config.toml
n_layer = 14
d_model = 192
n_head = 3
n_kv_head = 3
head_dim = 64
d_mlp = 768
vocab_size = 2048
activation = "tanh_gelu"
norm = "rmsnorm"
norm_place = "pre"
norm_eps = 1e-06
positions = "learned"
qk_norm = false
attn_scale = 0.125
bias = "all"
tie_embeddings = true
parallel_block = false
init = "normal"
init_std_qkv = 0.0368
init_std_o = 0.00696
init_std_up = 0.0368
init_std_down = 0.00348
optimizer = "soap_variant"
lr = 0.00518
beta1 = 0.95
beta2 = 0.98
weight_decay = 0.16
lr_head = 0.00673
grad_clip = 1.0
warmup_steps = 200
schedule = "wsd"
decay_fraction = 0.796
decay_shape = "linear"
final_lr_fraction = 0.0
batch_tokens = [65536, 131072, 262144]
seq_len = 256
doc_mask = true
train_tokens = 438700000
steps = 2926
dataset = "wikipedia_en"
Each number is 128 + 32 x the weight over its row's rms, rounded and kept within 0 to 255. Layers, rows and columns count from 0. The size above them is the row's rms in percent of the matrix's.

# layer 4 MLP up, 768x192, rms 0.176, rows 100-135, columns 0-95
size [ 99  94 106  89  90 101 105  81 102 126  87 117 100 100 110  98  95 108 101  95  95 102  97  99  99 101  89  91 103 102  91 104 142 103 100  97]
[[ 67  94 107 161 163 161 147 131 123 134 199 156 213 110 128 139 125 162 137 163  91 155 171 164 127  79 161 134 114 108 223 118 112 119  97 131 125 113 102 111 119 152 114 182 115 123  64 110 139 137 123  83 121 183 132 169  90 106  97  34 152 152 175 119  86 159 167 145 126 130 111 132 134 116 139 151 105 173 119 170 173 123 129 143 127 127 163 113  56 146 144 160 121 133 114  75]
 [ 88 138 108 132 130 174 113  95 135 109  87 198 167 114 135 141 128 121 113 113 113 121 196 187 172 126 112 109 129 149 137  92 115 102 147  99 129 118  98 157 136 133 141 128 145 107 100 146 163 177 112 141  66 109 180 111 180 115  81 137  91 121 109 125 211 171 162 106 180  63  71 102 126 105 175  98 181 158  82 114 107 126 130  70 148  81 199 119  99  77 137  80 150 133 120  91]
 [153 152 148 176  98 121  98  95 147 119 138 196 170 102 108 157  96 156  82 164 116 152  69 143 144 131 122 113 118 140 103  52 143 118 172  71 130 147 135  99 123 138 194 129 125 125 136 129 138 170 126 142 127 160 165 155  86 134 121 209 126 145 141 138 115 144 133 184 115  91 119 115 184 121 134  48 104 114 113 153  72  97 135 126 108 121 130 144 131 136 131  86 175 153 155 170]
 [133 111 150  86 133 126 173 123  83 101 153 141 137  76 154 139 132 170 151 145 161 128  75 180 116  67 111 144  72 186  91 127 148 112 128  96 122  72 150 154 141 161 163 155 183 113 146 192 126 118  57 143  87 118 121 139 163 116 114 129 159 108 120  94 124 124 103 138  91  76 138  53 146  71 131 108 130 104 120 111 104 154  75  90  79 185 182 111  73 112 118 100 114 113 144 123]
 [135 117 127 139 128  85  96 149 112 135 153 135 171 131 126 132 156 101 185 101 155 122 124 121 104 195  97 143 126  93 160 156 144  65 124 156 155 133 105 129 149 117  85 114 104 153 105  72 106 128 157 159 150 138 144 150 131 143 129 176 137 188 134  89 107 117  73 106 132 102 164 151 107  92 107 195 128 143 123 167 159 138  79 134 162 135  83 109  61 154 126 151  97 148 132 161]
 [134 135 125 173 155 120 203 135 151 160 114 158 135  77 151 153 134 159  74 147 153 145 123 126 183 136  81 136 135 152 126 124 158  77  93 103  88  93 168 135  79 168 106  90 168 105 183 129 129 111 116 104 120 147 121 151 109 101 172 161  88 128 184  93 128 117 136 139 141 163  90  76 103  87 120 120  94  96 159  72 127 205 100 122 174 107 140 116  93 169 149 116 119 128 189 152]
 [136 123 198 151  87 120 172 115 131 137  80  88  49 137 111  84  98  71 154 145 160  72 152 173  77 117 120 156 143  80 169 129 125 139 145 127 155 140 124 135 116 142 114 168 188 163 160 179 128 114 172  77 135 120 109  99 112 154 102 131 119 161  71 137  71 148 169  76  98  96  96 117 169 123 144 159  85 142 151 196  92 125 102 164 111 152 103 143 107 111 124 132 163 119  94 153]
 [150 117 130 132 102 104 144 109 123 140 150 122 133 161 199  95 122 164  93 103 117 155 180 161 105 153  81 200 124 104 189 135 169 132 169 122 115 137 105 108 130  90  71  99 135 137 138  92 119 179 154 115  85 105 109  58  92 141 167 140 141 168 100 135  71 102 173 195 117 142  90 162  99 144  84 108 120  47  95  87 130  70 150  80 118  68 126 101 139 114 144 194  93 118 180  85]
 [143 134 142 143 120 231 126 140 104 118  82 141 155 144 146 161 118  29 142 158 152 147 137  85 113 115 152 112  95 161 148 143 141 120  98 121 131 142 160 140 106 171 156 105 139  86 161  76  95 151 125 137 174 139 179 213 171 120 145  91 174  80 135 121 107 131 192 157 144 150 140 109 135 153 106 156 155 197 126 127  60 145 141 148 116 127 155 125 117 141 117 142 159  92  96 123]
 [115 127 114 140  75 123 102  56 133 139  94 173 149 185 144 132 132 111  84 165 108 103 179 156 153 140 179 149 135  91 144 177 164 105 174 165 125 135  92 139 128 176 115 139 171 124 173  96 184 142 149  92 121 130  95 178 141 165  98 164 105  92 107 180  57  91  92  75 126 104  84 193 106 119 166  59 125 150 156 106 173 105 112  26 131 141 127 115 133 156 133 109 119 106 122 163]
 [132 120 175  98 134  98 138 146  68 168  93 126 138 136 133 120 158 148 161 183 149 158 103  77 142 152  94 147 149 111 166  85 159 122 130 167 169 208  89 169 149 128 123 151  90 122 112 136 117 142 173 133 121 115 121 160 169 183 116 138 123 166 134 126 117 130 156 124  91  79  96 118 129  87 178 124 152 149 116  98 168 163 127 158 133 133 133 122 117 160 115 203 110 115 175 158]
 [ 87 120 128 108 136 180 137 110 138 145 105 164  72 125  97 112 131  89 136 158 165  75 137  97  65 153  85 159 156 131 200  86 187 178 128 139  99 143  52 115  85 145  78 105 111 150 114 151 164 130 136 133 100 133 168 128 152 151 122 115 162 129 127 122 103 125 165 175  88 121 117 116 145 127 160 137 175  84 101 175 103 156 166  95  75 121 124  87  56  95 134  78 164 130 109 133]
 [151 139  82 131 173 112 120 122 113 116 170 122 100  76  97 113 179 140 119  76 114  99 105 136 148 147 121 163 197 123 177 140 145 137 159 118 174 150 214 146 158 111 148  68 150  97 143 120 149 137  56 129 142 153 107 136 126 160 104 137 149  73 152 143  90 130 193 102 128 129 110  99 112 123 167 155  68 147 149 102 156 155 134 118 109  77 115 157  90 129 143  83 154 132 151 146]
 [157 102  79 135 121  87 100 127 104 114 103 119 134 134 157 136 153 126 104 182 123 118 137 142 125 181  85 141  74 126  84 100 165 138 125 163 166 160 139 146 132 117 145 167 183 130 154 136 127  90 118 154 125 149 143 135 113 142  97 124  92 185 136 131 157 125  97  86 103  88 211 102 106 147  73  95 102 140 115 165 126 108 131 107 104 110  83 212 150 120 147 134 139 102 133 135]
 [142  73 129  83 141 186  84  97  87 167 121 138 112 119 156 104 151 124 167 150 150 147 104 184 133 142 113 158 117 189 113 124 124 128  90 115  99 167 161  88  67 127 172 141 109 102  96 159 175  98  64 146 101 119 116 141 136 181 113 115  91 102  58 122 145 140 130 139 148 151 104 135  99 136 128  74 100  90 113 124 100 128 158  79  61 165 107  78 143 127 121 122  99 208 137 113]
 [148  95 110 171 134 140 187 170 119 148 124 106  92 146 179 122 100 111 113  71 127 155 174 106 104 126 115 144 125 109 169 130 145  59 177 128 108 121 126 145 192 112  82 162 170 110 115 115 134 111  94 162  83 140  64 136  66 117 111  90 151 185 189 219 110 161 100 157 176 167 174  94  94 174 102 164 157 173 115 143 119 109 160 159 143 111 150 170 163 131 154  77 125 150  91 187]
 [152 126 178 125  90 110 129 128  90 148  99 141  97 113 119  88 191 144 102 129 118  63  69 154 160 161 153 155 120 179 123 140 180 100 122  83 108 142 106  54  99 150 121 138 119 157 179  58 107 123  90  86 103 125 110 138  66 143 132 166 124 126 141 189 184 164 230 121  76 136 141  70 142 130 154 199 105 105 144  90  52 171 138 157 145 113 148 118  86 133 124 164 145 114 131 128]
 [164 138 131 168 174 193 149 143 110 177 101 124 163 150 108 152 135 145 135 174 104 151 119  64 134 169 169 126 115 127 168 132 119 147 124 127 120 109 133 166 194 147 143 140 184 130 134 135 156 111 129  88 185 138 126 101  88 162 148  71  87 153 120 105 163 125  74 144  90 107 125 125 139  93 151 126 145 139 135 132  64 147 165 161 151 145 104  92 184 141 218 160 143  99 141  81]
 [125 119 132 148 120 110 136 156  79 126 150 115 131 142 144 103 112 145 119 147 115 147 121 124  75 122 150  90 151 138 231 120 114 102 127  84 135 208 118 180  86 110 108  77  87  62  85 109 176   3 138 136  90  98 142 181 115 191 152  99 145 132 119 173 141 112 127 108 122  94 111 147 133 225 136 209 152 169 156  98 112 152 148 140 109 109 127 134 147 118 113 124  89 133 173 154]
 [ 65 165 137  72  92  49  83 150 166 139  91 124 137 133  87 152 160 133  45 118 134 191 101 120 178 142 106 152 121 139 116 124 138  82 136 124 141 120 145 122 161 107 110 173  93 114  52 143  98 177 127 165  82 130  54 148 101 153 162 146 155 107  74 114  87 162 109  79 114 120 128  75 161 160 137 137 143 164  48 145  92  84 172 146  94 111 137 141 145 116 135 128 162 168 122 119]
 [159 128 100 155 148 106 102  98  72 117 110  90 101  82 143  75 190 193 153  81 158 146 127 138 162 115 132 109  82 119 109 112 113 130 122  97 122 135 173 162 101 142 170 124 118 130 120 153 163 132  55 114  75  82 181 147  79 113 145 168 168 114 210 150 141 157  96 152 140 116 100 130  64 126 116 137 116  91  62 193 116 156 106  40  98  89 128 112  90 144 173 106  81  77 141 147]
 [127 148  65  34 110 193 161  85 145 175 131 190 145 148 167 159 124 129 190 139 124 170  64 113 154  89 127 135  61 179 165 121 121 109 132 129 121 152 154 107 123 182 133 153  72 124  97 147 146 151 132  93 134  97 115 117 157 136 177 161 120  95 104 120  89 144 119 164 109 137  74 145 141 137 150 146 130 129  55 162 127 115  93 113  82  75 136  89  91 131 136 137 114  86 130 118]
 [138 154 124 162 131 133 135 183 122 202 117 105 125 135 164 156 139 148 149 139 148 194 193  83 101  84 114 212 128 107 139 117 112 141 152  84 139 189 179  71 177 148 112 156  85 113 178 213 123 130  84 110  89 139  89  91 129 153 108 107 120  77 172 174  82 104 149  94  99 128 153 150 115 102 145 148 146 151 168 218 114 145 144 180 125  97 130 174 161 174 142 129 151 147 171 123]
 [166 131 168  70 151 105 145 128 133 163 109 131 187 100 100  93 164 102 147 162 163  97  78  89 169 146  91 175 130 132  98 135 161  78 158  93 111 127 130 101 160 112  54  91 139  86 135 132 108 156 160 160  87 134  91 137 147 147  61 124 145  64 148 137 102 144 133 141 197  78 116 154 117 163  74 133 150 143 152 130 138 163 105 113 109 195 117 147 135 186 120 144 143 140 117 194]
 [ 58 138 174  99 129  80 147 138 137 170 187 134 146 120 129  81  76 137 107 128 157  75 107 137 121 171 135 193 118 159 168 165 165 160 118 144 180 162 110 143 163  67 136 219  94 106  75  99 124 143 167 154 151 158 160 118 142 145 176 158  83 103 117 118 212  98  93 107 116 119 179 126 164  89 111 147 135 155 118 161 118 149  92 171 136 116 193  70 111 157 142 152 142  34 145 131]
 [ 88  53 119 100 145 165 123 150 188 106  77 111 115 152 128  88  94 129 167 120 131 119 139 132 106  89  57 102 103 140 137 119 161  89 106 168 192 136  48 148  88 204 130 156 125 117 107 134 187 152 182 121 177 109 119 110 144  76 169 190 126 178 152 179 152 158 179  66  53 110 169 173 106 138 190  56 171 126 110 190 147 168  96 166  94  90  99 184 125 139  83 105 144 123 154 174]
 [133 121 161  31 175 147  82 129 124 111 112 137  63 173 166 163 151 173 173 103 114 138 115 160  87 158 109  92 139 109 137  88 130 134  79 116 155 156 101 138  86 136 129 128  64  99 127 180 156 143 117 125 130  76  38 112 184 126 163 119 109 149 216 135 133 173 185 121 127 124  98 157 128  86 123 113  98 124 105 100  92 117  93 111 112 117 125 129  89 128  87  91 154 147 134 122]
 [177 102 155 115 125  94 130  93 145 154 171  89 125 110 106 115 102 162  98  88 119 111 162  94 189 101 145 187 126 217 137 144 114 101 160  90 132 100 131 169 121 192 109 149 128 142 131 113 141 193  74 199 108 133 171 135  92 134 126 122  85 137 150  86  86 207 119 131 165 104 108 145 126 173  94  57  96 172  99 136 139 163  88 135 128 156 157 133 132 113 135 151 198 133 136 105]
 [ 50 144 130 138 159 166 163  85  78  99 132 135 129 123 102 179  74 155 162 127 123 128 102 126  91 185 153 111 170 120 115 127 152 125 166 118  99 175 117 116 188 135 172 177 139 150  99 186 165  84  80 137 168 136 107 146 148 146  78 165 130 126 135 111 139 155 126 131  76 138  90  83 118 153 149 152 148 124 185 117 115 117 175 119 143 108 120 108  99 106 173 170 162 101 110  98]
 [146 105 145 133  90  97 139 148  75 120 159 151 157  95 114 132 162 159 128 118 120 175 140 117 177 123 109 136 162  95 100 149 126 141 129 126 154 144  87 162 126 101 143 170  98  95 217  38 170 200 118 125 107  82  70 130  94 110 178 127 111 100 114 130 112 140 110 114 104 134 161 126 111 142 124 148 110 186 103 105 103 142 127 178  96 120 115 166 101  67 190 127 150 137  64 173]
 [ 89 108 173 109  96 118 149  86 116 188 146 143 105 117  99  79  80 138 121 134 110 112 115 118 155 156 118  96 131 127 170 219 136 129 120 159 111 177 170 106  86 107 123 108  79 134  69 172 157 118 116 116 111 141  96 120 105 116 180 169 115 175 116 178  98 197 172 108 140 115 112 123 115  99 111 143  93 133 123 103 125  84 111  78  84 113 188  96  73 160 143 112 150  88  83 104]
 [135 163  74 176 110 123  92 139 110 162 114 148 110 144 181 128 164  75  94 107 134 162 143 115 183 128 145 150  58 113 158 206 140 142 108 131  64 158 122 186  92 115 148 128 129 122 135 113 110 166  90  75 100 131 165 122 134 110 176 133 151 153 131 142 144 125 149 106  82 153 115 142 123 118  96 194 167 104  85 122 106 121 147  91  98  88 120 131 129 127 166  89  81 107 141  89]
 [169 153 164 175 156 163 162 116  94 174 137 122 114  85 152 170 123 123 100 156 150  79 144 100 107  97 165 147 109 164 112 113 141 117 116 147  88 151 149 206 144  91 136  94 130  99 159 172 142 122 141 143 116 174  95 180 115 115 143 121 153 191  58 133 140 125 123 191  46 209 132  63 125 143 155  99 140  74 165 160 133 169 130 123 116  87  88 150 121 111 107 161 129 124  94 129]
 [194 118  83 192 147 151 139 130 135  91 124 103 180 124 154  92 159 139 165 105 101  79 143  82  97  95 109 167 178 137 124 149 185 140 118 110 132 204 122 158 156 137 134 144  91 171 144 166 168 128 167 112 160 123  98 132 101 102 126 138 149 101 133 123  77  62 137 146 100 128  44 112 110 144  96 134 155 128 127 133 124 123 145  86  91  81 115 107 140 104 181  66  81 130 128  74]
 [139 131 224 107 121 128 176  81  66 119 158 113 124 169 118 126 105 124 152 114 133 148 141 155 175 173  48 162 122 171 160  96 150  93 152 167 172  81 156 101 151 142  64  80 126 113 125 147  85 178 106 144 223 117  95 127 160 161 107 131 187  88 200 144 169 139 108 127 113  69 142 148  74  76 132 137 134 140 122 160 109 234 162 117  36 106 141 101  95 104 117 153  69 123 145  96]
 [ 89  87  84 136 102 114 142 116  60 137 140 107  91 174 142 128 157 123 129 198 166 106  86 119 116 103 110 212 145 160 190 133 143 146 182 115 113 125 137 142 134 115 132 134 147  30  70 103 140 120  97 110  99 153 157 160 144 138 169 126 179 162 189 149 122 152 109 107 139 122 151 119 155 113 122 160 152 147  84  91  81 131 124  77 132 171 129  90 117 124 184 101 165 116  93 149]]
# layer 4 MLP down (transposed), 768x192, rms 0.16, rows 100-135, columns 0-95
size [110 107 109  88  90 100  96  90 107 104  93 122  86  99 125  96  94 100 111  94  92 105  91  94 100 109 104  98 104 101  94 103 125 108 106  99]
[[158 120 126 188 125 143  90 159 139 150 150  98 156 150 137 159 154 152 152 147  73 120  95 137 174 165  87 136 108 147 113 138 124  87 133  83 161 176  93 111 143 162 125 146  80 162 117 113 105  58 108 181 126 129 157 129  81 144 137  92 129 131 164 167 163 105 199 205 145 148 138  96 132 122 111 127 114 112 102 109 100 133 124 150 117  91  79  83 139 137 124 113 111 112  93 122]
 [121 130 141 140 150  83 116 118 139 174  90 117 104 156  75 101 119 145  89 124 117 119 109 113 118 120 117 161  55 128  96 145 162 138 170 122 143 106  87 135  71 118 133 145 117 157 165 163 119  70 137  89 215 157  92 135  80 116 148 132 172 119 149 111  17 119 132 128 111 177 142  96 159 161 121 157 138  83  96 179  78 124 130 223 107 105  91 147 127 123 161 119 185 116  82 121]
 [183 119 156 162 123 127 199 145 122 173  90  89 110 150 111 118 113 170 176 165 145 187 119  93 149  83 133 121 163 144 126 145 191 162 112 115 130 120 125 114 111 140 131 182 142 101 157  78 175 131 146 103  79  86  78 150 135  96 143 150 131 188 109 131 131 157 173 178  74 110 178  75 164 142  88 126  72 108 125 194  90  99 122 118  95 135 129 155 144 102  91 112 148 157 162  63]
 [126  84 131 100 112 150 168  91 117 152 114 120 180  90 148 126  90 119  96 125 155  70 115  82 185  86 151  81 152 133 158 144 161 132  62 185 102 118 143 102 148 124  97  34  82 160 167  69 175 177 142 144 163 153 100  66 147 168 139 155 113 134 134 154 138 109 102 180 136 142 133 129 128 130 141  65 122 211  83 127 119 160 158 129  74 153 111 203 148 104 103  98 124 119 170 107]
 [ 37 112 160 170 156 191 141  62 137 114  99  82  89 158 154  74 141 199 118 166  77 106 148  88 104  80 173  67 168 132 119 102 121 142 135 111 114 162 180 129 148  71 144 150 150 127 130 184 177 152 139 117 109 122 146  76 143 114 139 153  84 122 144 114 152 135 147 120 139 150 102 167 165 155 104 147 113 123 186  77  51 116 144  82 125 115 128 141 125 123 130 167 165 163 118  47]
 [127 100 147 140 121 121 111  94 126 147 127 111  88 141 181  85 118 103 145 137 150 141 182 114  86 144 149  77 135 188 191 120 118 100 127 119 125 102  86 145 133 154 162 130  58 115 132 138 158  98 116 140 134 114 123 154  70 123 139 224 133 126  70 169 194 107 159 108 116 130 109 117 185 160 120 126 141 180  57 170 100 153  82 139  99 101  28 132 123 128 148 166 126 101  51  80]
 [135 150  88 156 111 102 189 158 117 114 139 155 117 114 145 158 160 155 111  69 116 107  84 107  80 152  82 167 141 133  84 108 154 132 125  63 151 126 157  75 102  80 134 145 117  76 101  91 130 143 124 144 118 128 136 153 130 137  85 139 126 119  78 148 163 182 167 122 138 190 123 143 150  96 131 161 160  91 138 148 142 138 139  95 171 134 183 140  82 104 162 125  57 130 139 159]
 [176  72 169 142  78 135 178 168 137  97  96 123 136 158  92 124 131 145 128 102 157  92 128 142 136 116 125 112 157 164 120 108 152  83 129 103 117 159 171 231 161 141 128  94 109 105  91  95 167 138 101  86 156 101 129 108 130 161 108 119 140 141 108 111 153  90 137  63  99 100 122  99 119 136 122 101 129 109 159 130 134 123 183 135  93 161 139 136 167 109 148 121 142 180  66 132]
 [ 97 170 126  84 143 156  78 137 150  90 152  57 199 124 191 110 166 117 137 117  94 150 117 121 123 123 167  70 143 192 211 112  46 131 159 102 146 146 152 162 118 166 118 167 122 151 107 178 185 153 117 102 162  96 162 135 159 155 109 116 102 176 130 153 168 108 167 124 127 103 113 220 147 152 120 141  98 104 142 172 139 158  96  87 124 187 130  84 122 118 157 103 131  78 152 117]
 [ 77 228 125 110 126 149  80 103 179 124 133  98 165  93 178  78  98 170 122 105 123 136 110 132 101 169 127 140 100 112 106 162  94 130  84 133 144  75 164 107  74 128 125  62 145 106 118 155 140 126 101 149 139 122 145 132 152 126 119 167  67 136  89 118 145 124 125 126  97 137 124 109 129 151 164  54  91 173 144 136 133 161 138 163 130 210 126 117 115 115  80 175  52 150 101 119]
 [141 143 151 184 154 123 161 151 168  86 157 119  66 140  82 161 163  75 136  59  97  84 164 128 172  84 118 124  78 171  99 190  98 126 109  72  63  87 151 109 177  98 139 113 116 115  96 110 130 164 121  80 129  96 114  71  61 120  70 110 185 139 105 131  91 138 132 141  87 125 100 184 106  88 145 110 146  79 175 132 131  88 148  58 148 158 143  65 144 218 187 110 114 125 128 104]
 [159  53 127  86  45 168 122 162 141 155 141 172 150 147 126 104 130 103 139 101 121 189 106 169 228 123  60  99 149 152 124 134 132 127 141 143 139 163 130 147 114 108  86 177  74 100 105 177  51 216  94 137 148 124 157  95 131 182 155 148  99 120 112 102 101 158 138 105 124 130  98 155 151 120 135 115 114  96 128 100 148 129 123  65 113  86 148 145 111 164 166 109  95  99 168 101]
 [100 114 188 102 127  94  94 135  99 147 124 137 124  97 174 142  73 155 105 130 115 102 157 130 164 111 182  85 124 123  90  85  93 105 158  89 106 105 133 128 119  82 121 150  43 152 189 136 110 129 176 119 147 173  97  87  97 168 145  60 144  66 117 202 144 132 108 100 117 105 162 137 146 123 125 169 114 137 111 133 124 122  98 115 110 102 203 103 120  90  62 218 136  98 209 158]
 [156 127 100 117 100 128  90 137 109 134  80 118  51  99  99  64 131 124 128 147 151 147 112 104 158 154 102 110 117  94 144 129 114  74 169 152 151 175 180 106 131 124  89 127 108 152 135 112 105 180 150 149 109  75  84  89 136 117 136 129 115  77  66 126 136 122 198 167  81 136 133 105 110 125  70  96 132 154 104 126 104 104 206 101 128 100 147  71 129 109 128 134 111 177 109 136]
 [105 126 108 174  61 167 129 143  91 138 115 107 130 135 140 129 124 123  87 156 132 193 138 157 131 177 158  96 184 134 148 145 104 145 127 118  72 178 111  91 144  86 162 168 129 138 125 182 148 143 128 127 194 106 117  95 104 185 145 155 137 154 118 152 144  92 161 187  93 155  91 126 104 190 132 136 115 180  89 184  63 122  97 108 153  25 101  76 125 180  94 135 100 136 147 159]
 [ 95  92 139 145 132 102  75 160 122  87 177 151 156 102  92 154 139 185 114 170  94 146  75 104 103 174 184 167 125 102 119 144 130 167 118  65 184 134 125 106 118 175 142 101 130 128  62  88 144 177 156  93 141  98 127 124 160 134 174 109 148 139 173 175 152 118 164  88 135  95  75 148 144 136 114 129 113 124  88 126  84 143 142 139 158 104 109 131 169 101 117 151  80  81 168 117]
 [ 94 178 123 128 142 158 100  62 147 116 203 113 138 134 120 159  70 102 141 153 110 151 126 136 126  93 137  67 191 143 145  70 128  92 152  95 133 139 202 152 123 114 139 140 128 111 137  82 131 131 154 138 158 181 109 134 164 132 113 106 136  75 133  70 133 131 165 148 147 141  54 109 121 106 135  79  85 138 157 143 171  98 117 121 123 111 110  86 138 124 103  53 167 165  78  71]
 [ 95 139 175 133 131 131 154 149 111 174 102  62 139 118 152 186 135  76 170 122 119  82 144 101 133 196 101 140 170 134 166 176 106 111 105 124 125  85  72 141 165  99  87 192 123 111 106 121 177 145  81 191 113 120 134 167 116  57  89  91  80 164 127 146  92  94  88 129 136 124 125 175 149 114 131 131 130 114  76 137 119  84  63 191 161 150 116 154 107  47  93 157 120 136  86 155]
 [109 128 137 151 138  95 119  95  80 137  81 117 153 130 141 114 136 175 183  86 141 166 157 170 177 188 118  80 147  98 147 123 175 120 137 176 128 102 132  79  57  75 115 105 159  84 113 133 105 111 152 142  93 101  92 114 145 144 147 144  43 186  59 123 137 153 159 150  73 164  78 114 153 127 149  91 128 150 139  93 134 139 149  94 160 203 169 115  98 113 164 161  94 135 141 120]
 [102  78 129 131 144 184 155 120 124  72 126 143 144 143 222 112  53 141 152  93 113  71 140 200 134 119 132 113 147  99  82 150 198 154 146 127  95  75 149 122 134 178 115 101  99 147 144 141 138 104 109 114 152 117 138 122 168 154  85 152 159  42 154 203 151 160 105 121 137 128 124 127  66 117 156  77  82 142 194 131 178 174 117 122 155 141 127 164 116 103 222 136 160  91 150 147]
 [103 153  98 137 148 128 132 176 199 112 152 169 158 167 162 133  90 116  85 190  83 106 150 117 100 116 122 137 133 130 126 101 152 191 113 122 157 150 153  76  74  87 118 164 126 175  76 100 109 131 172 140 148 166 173 167 110 187 159 145  92 146  81  65 145 105  38 107 103 182 140 136 244 124 120 100 143 134 128  86 162 117 131 157 139 107 145 150 146 140 123  93 130 146 140 105]
 [112 138 120 147 190  53 125 128 226 127 161 108  42 105 121 140 127 163  73 134  97  94 148 120  92  92 161 211 147 112 153 167 115 137 150  79 103 136 153 150 139  91 121 135 101 114 148 131 130 110 112 154 107 179 136  98  94 123 100 133 121  93 136 156 105 144 151 119 132 153 143 134 107 121 167 164 191 154 100 146 156 179 142 144 168 118 147 128 140  77 182 170  98 110 142  71]
 [142  90 199 155  87  87 115 170 154  85 107  99  75 208 191 187 123 152 138 145 140 191 133 146 118  92 125  98 130  93 112 191 158  90  85 145 104 105 141 106 123 182 133 106 128 136 142 139 113 161 149  61 125 125 150 169 147 154  57 119 136 133 111 107 132 119  78  54 113 121 142 137 132  78 175 119 121 104 170 131 105 149 118 149  93  85 117 185 121 130 190 111 174 167 188 172]
 [129 124  79 136 100 116 137  93 134 101 116  91 123 115 151 119  72  90  44 114  98 138 160 130  96 195 104 106 144 145 113 186 114 128 183 149 151  74 173  88 155 148 196 133 178 208 127 126 152 186  80 135 115 152 115 143  97 146  89  82 109 129  80 158  99 129  86  98 194 125 175 121 106 157 140  64 101 103 201 144 139 142  69 150 202  92 132 178 109 136 157 178 156 114 127 170]
 [104 145 112 147 173 191 123 132  86  74  56 112  96 141 139 125 115 125 141  99 136 181 137  80 136  74 151  76 126 109 113 112 101 137 128 138 102 103 164 112 135 171 162  62 207 135 185 120 143  69 181 131 155  96 120 114 109 115 129 136 190 158 144 155 107 108 113 167 149 119 168 145 100  93 128  73 158 108 126 158 106  96 131  78 149 137 144 130 171  93 137  71 123 154 115 111]
 [195 156 157 111  97 115  80  82  85 146 138 121 140  88 123 159 158 144 141 127 187  62 107 203  93 116 116 108 119 152 176  90 141 134 119 119  91  85 137 171 161  76  99 163 116 157  87  58  89  90  70 176 111  96 121 152 112 161  99 135 136 124  85 153 137 120  69 157 158 143 115  59 113 111 109 124 110 100 161  78 131  66 158 127 133 132 128 143  91  95 136 104 120 115 121 115]
 [142 149 148 132 137 122  53 105  93  79 135  71  55 137 182 103 122 108 111  90 129  89 144 161 180 166  84 148 193 125  68 136 141 107 130  90 137  86 144 174 105 133 102 139 130 159 155 124  88 179  91 127 136 136 133 146 151 103 115 138 124 118 188 188 171 124 119 112 194 109 133  84 102 163 197 110 143  87 143  65  89 168 131  85  80 166 147 135 138 112 164 184 134  96  84 143]
 [129 154 155 182 140 114  75 102  99 166 171 112 136  82 118 141 100 102 135  41 160 117  94 164 101  66  87 138 134 134 107 154 104 101 127 115 120 137 109 157 131 207 125 128 120 127 122  90 150 119 119  85 123  85 128 100 163 114 154 144 155 132 130 101 138 127 150 168  68  35 149  87 113 201 116 124  79 134 152 183 113 127 127  86 104 147 137 134 163  82  96 167 118 137 131 196]
 [167  72 119 111 138 102 109 184 145 143 137 115  97 121 114 179 195 104  90  83 177 164 104 127  82 108 111  78  88 149 125  97  54 140 165 103 167 128  77 103 110  97  90 108  99 110 140  99 118 101 114 142 123 163 130 166  98  97 115  82 103 156 173 180 156  86 143 169 189 156 160 159 105 117  89 168 135  21 115 120 100 179 163 113  96 100  94 170 139  86  76 137  84 111 145 134]
 [110 118 111 155 113 116 138 151  76 170  85 142 137 150 180  51 101 101 152 123 179  97 115 155 134 150 192 116  76 138 126 125  98 102 116 140  72 134 103 128 145 119 102 122 139 104 108 130 172  75 117 192  84  77 123 142 154 147  88 100 130 139 120  87 144 124 105  92 123 152 123 155 126 129 132  92  99  60 127 102 149 116 125 111 147 102 118 177 105 139 136 116 108 109 141 114]
 [ 88 148 111 144 174 172 117  98 125  76 139 126 171 131 135 135 179 191 135 159 116 133  76 109  49 115 140  76 103  84 168 142 116 204  96 120 179  84 131 128 104 102 149 169 140 118 132  87 193  89 163 103 125 128  92 168 149 169  91 117 134 151 120 112 123  89 133 111 120  76 128 147 148 131 112 154 140 200 115 134 134 117 108 153 121 106 114  85 127  87 115 192  98 111 147 140]
 [ 97  60  90 171 161 134 195  76 145 181 109 255 157 189 135 134 151 174 143 159 158 105 116 135 101  79 177 127 105 153 138 121 158 161 143 139 101 157 125 108 110  83 109 117 148 103 133  93  64 102 150 168 129 122  78 128 200 103 117  82 157 176 135 116  92 114 167 129 174 154 139 116 160 116 122 162 130 107  98  87 159 136 143  85 231 141 118 177 120 185 115 104 140 139 127 121]
 [173 117 197 131 115 199 110 209 108 166 123 100 107 101 169 207 109  88 138 134 157 153 158 155  89 142 112 129 146 179 120 131 120 121 121 140 149 142 131 141 124 106 100 167 106 154 112 114 109 137  56 116  65 102 105 179  77 106 165 145  75 124  86 123 129 112 175 147  75 121 171  53 133  89 121 129  91  98 183 127 165 136 122 123  99 148 130 155 147 158 110 157 119 140  59 165]
 [184 133 150 134 100 145 109 162 146 106 178 143 126 146  91 144 168 132 163 126 104 188 176 140  87  87 140  61 144 158 111 158 193  66  80 131 167 118 140 137 155 126 162 171 111 110 127 143 116 100 171 123 112 100 165 138 126  72 152 133 151  57  87 101 166 153 174  77 119 114 136  88 111 114  93 148 116 144 178 105 149 168 101  88 120 125 109 168 109  92  88 138 103 124  82  91]
 [108 148 150 136 141 117 127 123 141 120 169 102 128 119 136 135  96 134  93 141  96 161 125 113 158 136 117 117 114 179 180 126 126 128 129 111 128  51 171  99 162 153 100  66 124 107 158 117 183 178 108 129 175 105 161  89 201 134 117  93 182 129 152  82 100 114 130 145 155 150 102 184 101 204 145 105 143 111 137 120  97 112  65 129 144 124 157 124 120 129 141 152 133 180 112  94]
 [ 75 110 128 113 144  94 100 152 106  99 122 122 108 182 154 126 145 146  83 202 152 110 156 151 161 100 186 125  84 161 128 152 116 181 163 132 163  43 202  78 142  99 139  83  62 104 109 107 129 118 124 174 167 110 116  90 138  92 167 155 176 101 139 125 177  78  85 110 180 163 164 135 151 141 129 151 111 102  89  95 144 109 184 174 149 159 118 161 143 133 168 133 134 109 164  99]]